Part of a small language model's weights.
Size: 4 heads of 64, vocabulary 3979, 9.71M parameters.
Architecture: no biases in attention or MLP, embeddings untied during training, normalized queries and keys, local attention windows, value residuals, a smear gate, an embedding shortcut, capped logits.
Each number is 128 + 32 x the weight over its row's rms, rounded and kept within 0 to 255. Layers, rows and columns count from 0. Numbers have three digits each. The size before them is the row's rms in percent of the matrix's.

# down: layer 4 MLP down (transposed), 1024x256, rms 0.0805, rows 54-100, columns 192-255
# up: layer 4 MLP up, 1024x256, rms 0.0928, rows 55-100, columns 192-255
down54 102:149067104147105135174117140106181081105151176124155117148207144119157104092154070070118110125111097120112145126122147164146115137105143101134074124150052148172130121101166161071089154118170125
up55 092:154136168079154129115111136090130118166156128092152125131156125255116124177097084114094136158139145146112174107021119110092108100118072089144141119148116180106145165149144174120158160127138178
down55 088:153115144157109148120141150148118168165130166159109120115129099050146133125113125142132100077139160172161122116217111104182138147153126138143071130154127116098087101109089141098144133159145099
up56 099:140111164069115144173130174146173120132140120127164126208135152106119156135133111118079136086081114114149137138147116129168105154153145135164104175082076163121126166172171096116134115126115171
down56 097:105121081092128123160167126087161135134160142113216143096107081110113090166145100125076138106108169091102120150243122098118102157127099145123095150056074130123108159123120162038086133170092181
up57 098:154145149105137207117173132178158153089080125101113015144147077146111123139032095115156142187126122154112168121101143121153125111106134056152119132183134163147086167135080104140076131190183122
down57 101:105148126092135116091164092149110196131137166044153097182085129145138097193127120105120104103175114117123113108101150166175081124070097072061152102111153069155102146172145077126132143091116120
up58 095:099139094137182114126155106209093119116121164147148134158159125176151095129104149135167163171175107095119119146045116131037122116184072119199122181126103173141142150154115132136152078092089102
down58 095:099097104072169127125114100144167116078162201147127155111115131127176194087163145134120096102099160148125155111155171125167131148130138165137188118106086159140099077121114092175166158103155086
up59 098:094139107123178129121118092112122106093157111146132123155130124169143120105101143192110093122143075074136149227113095149124109192150162135127143135169121115094099112148171039085122181137149084
down59 100:134156086124186168123119126115090137095172121065128143128112110106158102086066119132166163121161128093139204079130139138185109103110113131086084169119116129171110149191151114122163102124116133
up60 088:175107084105100080160135121149137053095092103067139087124091194094131154139081205101133110083123121117180094116132164137087150174147190152130170078084138145155137071143133114120107171140116124
down60 090:121171111078153135127121135133098100147167086175066146165138124035219206148176136145098082170104157092153095114255113181127173139166093143046132093071115045161079136116149096147106123108106102
up61 091:109109167123112162117068214142150082121098094126108120098097151166142175118148185170162185159154189103136092158123113085129147105157083114107088132148134131054138105111188166120133181175176110
down61 093:162074042132082115095162158101143113091138129108123141060150087151123113153124174090097135089174087163120108135105169132130112138157112106185091147145172167072084097106128157067135058167189118
up62 106:099154143088124158114135148203099108131188176114154107165189150135073202107120121163146068123149106207090149152096124178096144135113149089114129145185091138132085123145089123081167203142148114
down62 104:120099119157110155139113111176138128128187177147125131121094097159087173170179118137122106081209131141138105154124145148116151110135099058103127145119161073047135107110126166152139115162092151
up63 112:179118126130168093104101126119130056147125084110163120149151178075111185178144092117177172159127127096121130101059115046076118081164158098120131173076139143126154130147138140100162134099144085
down63 108:109144148140127080077091102057097142111143118124160109086095145125080168166110132112041138164149091164128124179110144158101132068140074079144185206090070129125127144190174112136163126155118132
up64 112:110165131128137110133186144127153138129149132114115150155154138137163067116139102150132104139090105123122112135002124068044176179112111122105138172114112095085103160086172134126173156090159163
down64 108:121138187091110157063144119143085131109104153153093092070149126131202146135132169172113129128111094101143202093170129116181136108158114128136149109149127132114087087106110133151143181127140140
up65 102:144116122187104152125125157148180038147137111184108141125110139154115152091125086197093112157132103194146156156083211123072097164134113083128141126128097088138154131177088108120154131180143130
down65 102:181134136127120116132185124103153131129137149149112136150121174138148138113112067170082088163136102153154122133084101114115114094125102043082156160165181099126108200166136139098172131136130159
up66 098:149150153103108122203143132148149107103145107137169138164186200145121120167132123154173123117094141118154143095141129127127125121128131135157151120127131136105145125152108094155165157114115145
down66 098:084107114149092133176099148129102125119134169175124129116179149180148149126102092149218101122101112110089107105209087172080150066116137149205160146180099110122104100160135131151109168147094138
up67 102:090117137167127125103136112186152132106121152126112152095118138141149109163143149098117175128135160146149115158036063086200121116148143080144127138141108101132168130144115167164163141082140141
down67 102:127081187151140080160131130079148171167073166169139117195120128147133138154120138097115143126096139118165128133072065062213138128204106101126122197119161121090151153143104157161103113096110134
up68 090:119179138152137130106146106129141079148144120160088152123128104165186170059143118151175202155151110123122160090123113158060130197092162157117142170124095076120168110066170167123150085123152193
down68 094:123133140137137191118125156104138116171093106150075150133086152107183084119159139165116179142157170109186122143150079149139100103056113121082113134139078154078160095097149212148108156144077124
up69 110:110072133173101130090138138127146127093074113136181138116111108155145113113061138119138119088159069190151156166116128135191172114175109136136138113164096214140080136160139147138102149125157106
down69 109:114069163107172155133105130114139144096123128147228120113109150076087126224107123109088122101183114142112137146163106125127109090143118161121130174103123148135141082143127148130121117180124154
up70 097:137144121130099117097178178161124108130127065131152137168175111102136114098138122136175114095104131105162113177137096148114121183141203125162178174123168087096086098146066078122184126141105109
down70 094:119175160151112150055146129106121137163093122087099130163121114199163143091175080186120125175132153072090135103204116157142146175161074152118130162136203084061152125113141131149188114119078087
up71 088:108126101107136126119139091151118080096124091171096202137167134170118117146139177128230157152107136095110149130106140128111109090131151177134077082123138128115135164102108174094153154097099112
down71 093:112159150087127117164148118132089171143175099078089168150161142153091128154166102076055141172140094124146094120097102125096118091165140139181072095140128104080117153117145175076140174084120163
up72 103:103091109148126113150181104168131128131046120114141114080142167143102106124144104161134159103101088108167152151106142068117107085167160135204154120121165084121164101182103170161126141104131124
down72 099:125118071173147058134106117158093129111138121123131182061091142117140141174165144168064141157126141123153169113244128108095162145069183120159094080166162169092166095093094129091122103164096176
up73 115:117118152110136097082077163131125115145147138098108121137157122144141128128120109170109098182036168113148184085077114082103138173146130031137124161158096085116111152105170148096107078109146113
down73 110:108111104048144150101155107166095107086144113095111114128163118125135164100172132131105135157147158122134171179134130124166074144116157143095085129080094145131149149096143198126115149109168065
up74 099:101064151154081132147119127093136115151128114118154109179142108179093048122149164120127192169167132139194196162104108109161100186206160127095126156069092128188113219165139151158159112128134113
down74 102:128084194136146136126095105141134156117182116141093119142140077188156128179163113138158192129148142124130155175183049147127113126139140099180121160086129093178062147121110203163153115146136084
up75 093:129138134125137144173088166097144133122086084111123125171161186159086108130149170123182146158132110063097111099110143141158114134118146120126128125094157166154205066136153151098116170129172134
down75 096:145140128117105155178070197068079176167086105115140158169097170145148070145145121101139142063131115118058144090108086171160065138118109123156151127100136103164156134119139162081069148114120176
up76 090:145135152089138119185113085129156093095128082071199121113185135147127068127083083118143137106040083104121188110135131138150124074165171161165139145055158139059134152130170117121148128099176097
down76 091:201127105138117138204101100079134119130175139143117082081173108081166115113136112133133100148099068133095068154206089149200152131115128144206132091105171142100153082090145119118080100114151106
up77 089:105130072155082127139159121145182133103125105091161073114172162115089129107133119179131147157135143113175099133156116128070135179159119138129109086083095100117125096184093123084161068123046156
down77 089:146138157128199169158075114087123134126100074152121145129127080156162140148091144119144104142086136170027142091168179133122117096064119117154138127146112174101194161105099125182127158125177137
up78 097:143103148140079141130103128188131122019163038093133137140136131136117115105121164158153134103150086159137096138138139069149132155127169113152077123147131186172125142143108054147100100126107090
down78 097:164241161077133191054098096106179061119125102161176120120162091084130147139151140151094149142161125150085072147215109096120124110104106141102102126105159163151101121149112098147112142141100050
up79 104:127107165196151099135116108104149130079100134147123152141161165163101126095132098071153111107119080133109088175108141118146135133129081086095136136133106179130190163144098137137109111121121064
down79 103:113094110115133095110147113129152193120113106152127135124123105149112170123109095123125077107209091144151150205053122102086113202121122112079062139152120111105098145141089134137084087142095082
up80 096:084137143085090156146184132115239164063088163143121094095205118132082104104120195125123116131154125157154176119108129154148143101138101099175091123152093163084179139118179147091108129112107115
down80 099:141098165098175080155184080145168126114123185148111131137124164133182151141123122154088147165128146111127116116113102091065122165126169131119143078113181123158075089113167081088167112096125113
up81 089:088126139161119118142107200141217071121094138110109149138139163117136083098126186132173144115099108167098085155154125123138094115129124119140067076142120147153144118107189132173115199176145101
down81 092:151171144149125148153125130094147135106141151168161167139105129127127143152095140146123162101086118112127139142255164092123121159127173100101086095127111132187107080122173146107143094122094113
up82 093:124134100108130150096161116103147132113100159102076145176126173118136095120092130151112155112142135112126119080150144111111129193187196142152096117153078110157174124185079182167145145155152122
down82 098:133147115116131154081175103045124126088125118082185096125117158102135142112101105090120130156109144169151189142231122121149101148090067131136137072129132122136122126154165116099155182140088096
up83 094:122194112088089076142182101188116131132164070122137174184176074132083074089142157099175166121072142144118129097131149127142144141112085079144131107132138159137124178093147088144143112210125096
down83 095:154084187121171085085141115113131149127134109169185127138115104103088148129093122133082077117102146142125126085109077164126122163105164096087170146095121151102156132121090205100176151140136124
up84 086:098116136139143136120112128096192121134137107176184150123156148098135024103113132071123186189162144117131149102112132016091152132169109182136114111130117133132172053112119131157128146050189101
down84 092:119123148093119137206111077097147111169104131134131131106091156098167137111069107076083117153086126069179095158255113090104142129123110047158098116135113115169090163108058220155131107162210056
up85 103:154124146089172081091234135169136138163106120157129061146135125118137091121093126187154114117081141113110159119111154138155152103146123145116159125117116156153127129111120101077141138226165149
down85 102:094101126136168135119140153156126104114139181109113141091162061179202108059105039100160082125119148138083170053093143145142121063114156088160094166101125142184146156113133157059136101128135135
up86 108:104133108073142141118152112115170108135150134125143166107140154147176132162090135133209120162109132135162174144112094143188105116153085151100142117149120104109150078176103063140130180074141193
down86 107:141154079124076090119127093125079142161122116091149116116082084094161150115124103180150114144088122120136115110188149145105173135129063117114051116167119102109133121160174193096170209090107179
up87 114:127071094128132093145107168174194130110189115180138157118139122170106134056118167180096111175154075137151124094105138072091129220129126131102084113135139154102151144099114130099169103112139088
down87 114:161078120154131155105125061149156148080157134151135153119066085087177109169076131123130117100125129130104098107174168119120129124127122160130195092083174108209113124122125088120107077145156087
up88 094:125083089095046051162144148144114163086092118094090134089160117108130149131152170128130122137149114160173187095119092140121130130106169117217154069075129155115111117116117063083132168071134152
down88 094:163133141102171129130113138196135147110122136133119115178144125043165143157097124127114091130110126123173091102114130110150100129131059110088130121167110077120090162136166122115044160140114190
up89 098:134109144108157128106201184143154119109158113183169138147126173099123172070130074152121157157147188114133118157119121125108089116135162123120107115121097104152130081146121089089153148087103137
down89 098:158178142162185112162123145099151081111054151150205150166114151124114118169107148085150197143044121125102116224148101096153115128128158135131147130137115192127096136102142147060080054137094175
up90 107:069141121083111140189078139090117093070112166142152122106142171132050124117098157139185166134117146114113141109117168077114144079140160072157144123118171130158131116172130092100119108184116128
down90 104:095091106206084154099118081127094122127183191087115182073091166107126143101089077133176117138128091132124119144100118068095081190067107171097153132103125111163126081150141132151139162132094113
up91 094:082169157172065104121135179175094144117165093092121100116132138110167128172103102173204141122143192139133135178086135063084188089124146152162096191113125144154155097102117065165083128175197114
down91 096:129086151120115070114116169106154146131141103097116162089132078091142137167123125110096087108135138148116177145202129102091158072119086187163088197184098137170139117179107192147163137173127161
up92 110:152186102116163114140079155158197155075174108192134100102158114106099040120112088161146112107116163154129175092053127143074147136118117120113104108110087131175131097235171107136137137160142157
down92 108:109114115124144137095147127186148131139155194136126139205137084112117102112094166151158160112176070105133155155200127134124126169168083150132092151127110141147126104154139131126082114114088108
up93 094:136186151170139154127108125099090123138114124094127135111141117205139154129122082162072099179164138143109146125000178153104143141094113127137164146130099143150142156125130129123140081143149129
down93 093:141093155152063110076140160100145077154157101187119168147132109118179126125144168109095135082091156078094127130223186113138120138129103082140154110133208123149089100150108122138061138100134141
up94 090:132127122124108173090062173168129047098178128108140174162106104214164133152084163131148156155147115157113179119085155116170107094123145052142117087122079157150111117132151125048130091116092170
down94 095:118190157115126170053098151172128163135174166149093088156141127187168154176173157174155100136174129180100147093154157118069108121142064095201109158096119127086110086104114080134154121102111170
up95 084:077109143108134103086102141140084062094159156112175147138069133113158071106101108140151119115112125110099128167123183070143098107126186099147115098150072158113160111157186108097104126157164129
down95 087:146077101111114095131155069136156171122127119132167098146184102093167141130117113138135124136122181113150155087169170104126101088136120146131165161181054164153090194090119127090145126197087145
up96 100:114071118106126165114102175193151096080138129122168089144131125117162142187104155129131110130121157114132110089127123051166118168108152106164124156140091189116116154107207087130104112097145126
down96 100:129173189091086056108127100111166191077129149127151129125117174095159103173147118163089108098135108106119129160144133100099134073166095128132099128144092090093139148146123127157166144170091140
up97 102:123107123115153173093100164100132117088089141079071141121098144128092123119112118156153171170096051144161164039117135098146209187098191138136135144096188163126149157185122153160109099121138118
down97 103:173130122184108155117124076080108029108127141128115106078119131061127139102114107139112086093144102106136066128149129106122134152150134163170112155096110086178141103078132192128146107098109111
up98 106:147081138137143120112147163115148153084144139162096129165110121148064116106145176085126175162098120190146108125145133113128083095131142101121118122124161096141148153135168146106122122114151102
down98 103:084061143174102153103150166210150117092164114148161094213162090104122130155133104125084067191158142142074139183151169124137126194143123082137126146140116111106143133098149110136118118159130052
up99 101:098113145069151167134115068154128115121096062165166141129128152132198137139135116201113182180102159131098110165075127163148138170146147124120113100131145124140136128139197115118121143118226116
down99 106:153171209192090155130113142119066153131124056139117112065141151116137121158128114102138113185107117086146140115096208159135117094143135144113110112084127095141129122065133098091189114131163144
up100 106:083121177105087097181108153118161146115140156130165181127150141110146131101102106114122141078143058155152098096119222122142105148168142137136140153133099194153174131096140076134167148136108116
down100 105:098096167067164102095144087107121159158159141170156138096126148141179131162152117109136121140129131110144139120090110146149178074137148166140114177205110114076118120080128095097151178143092110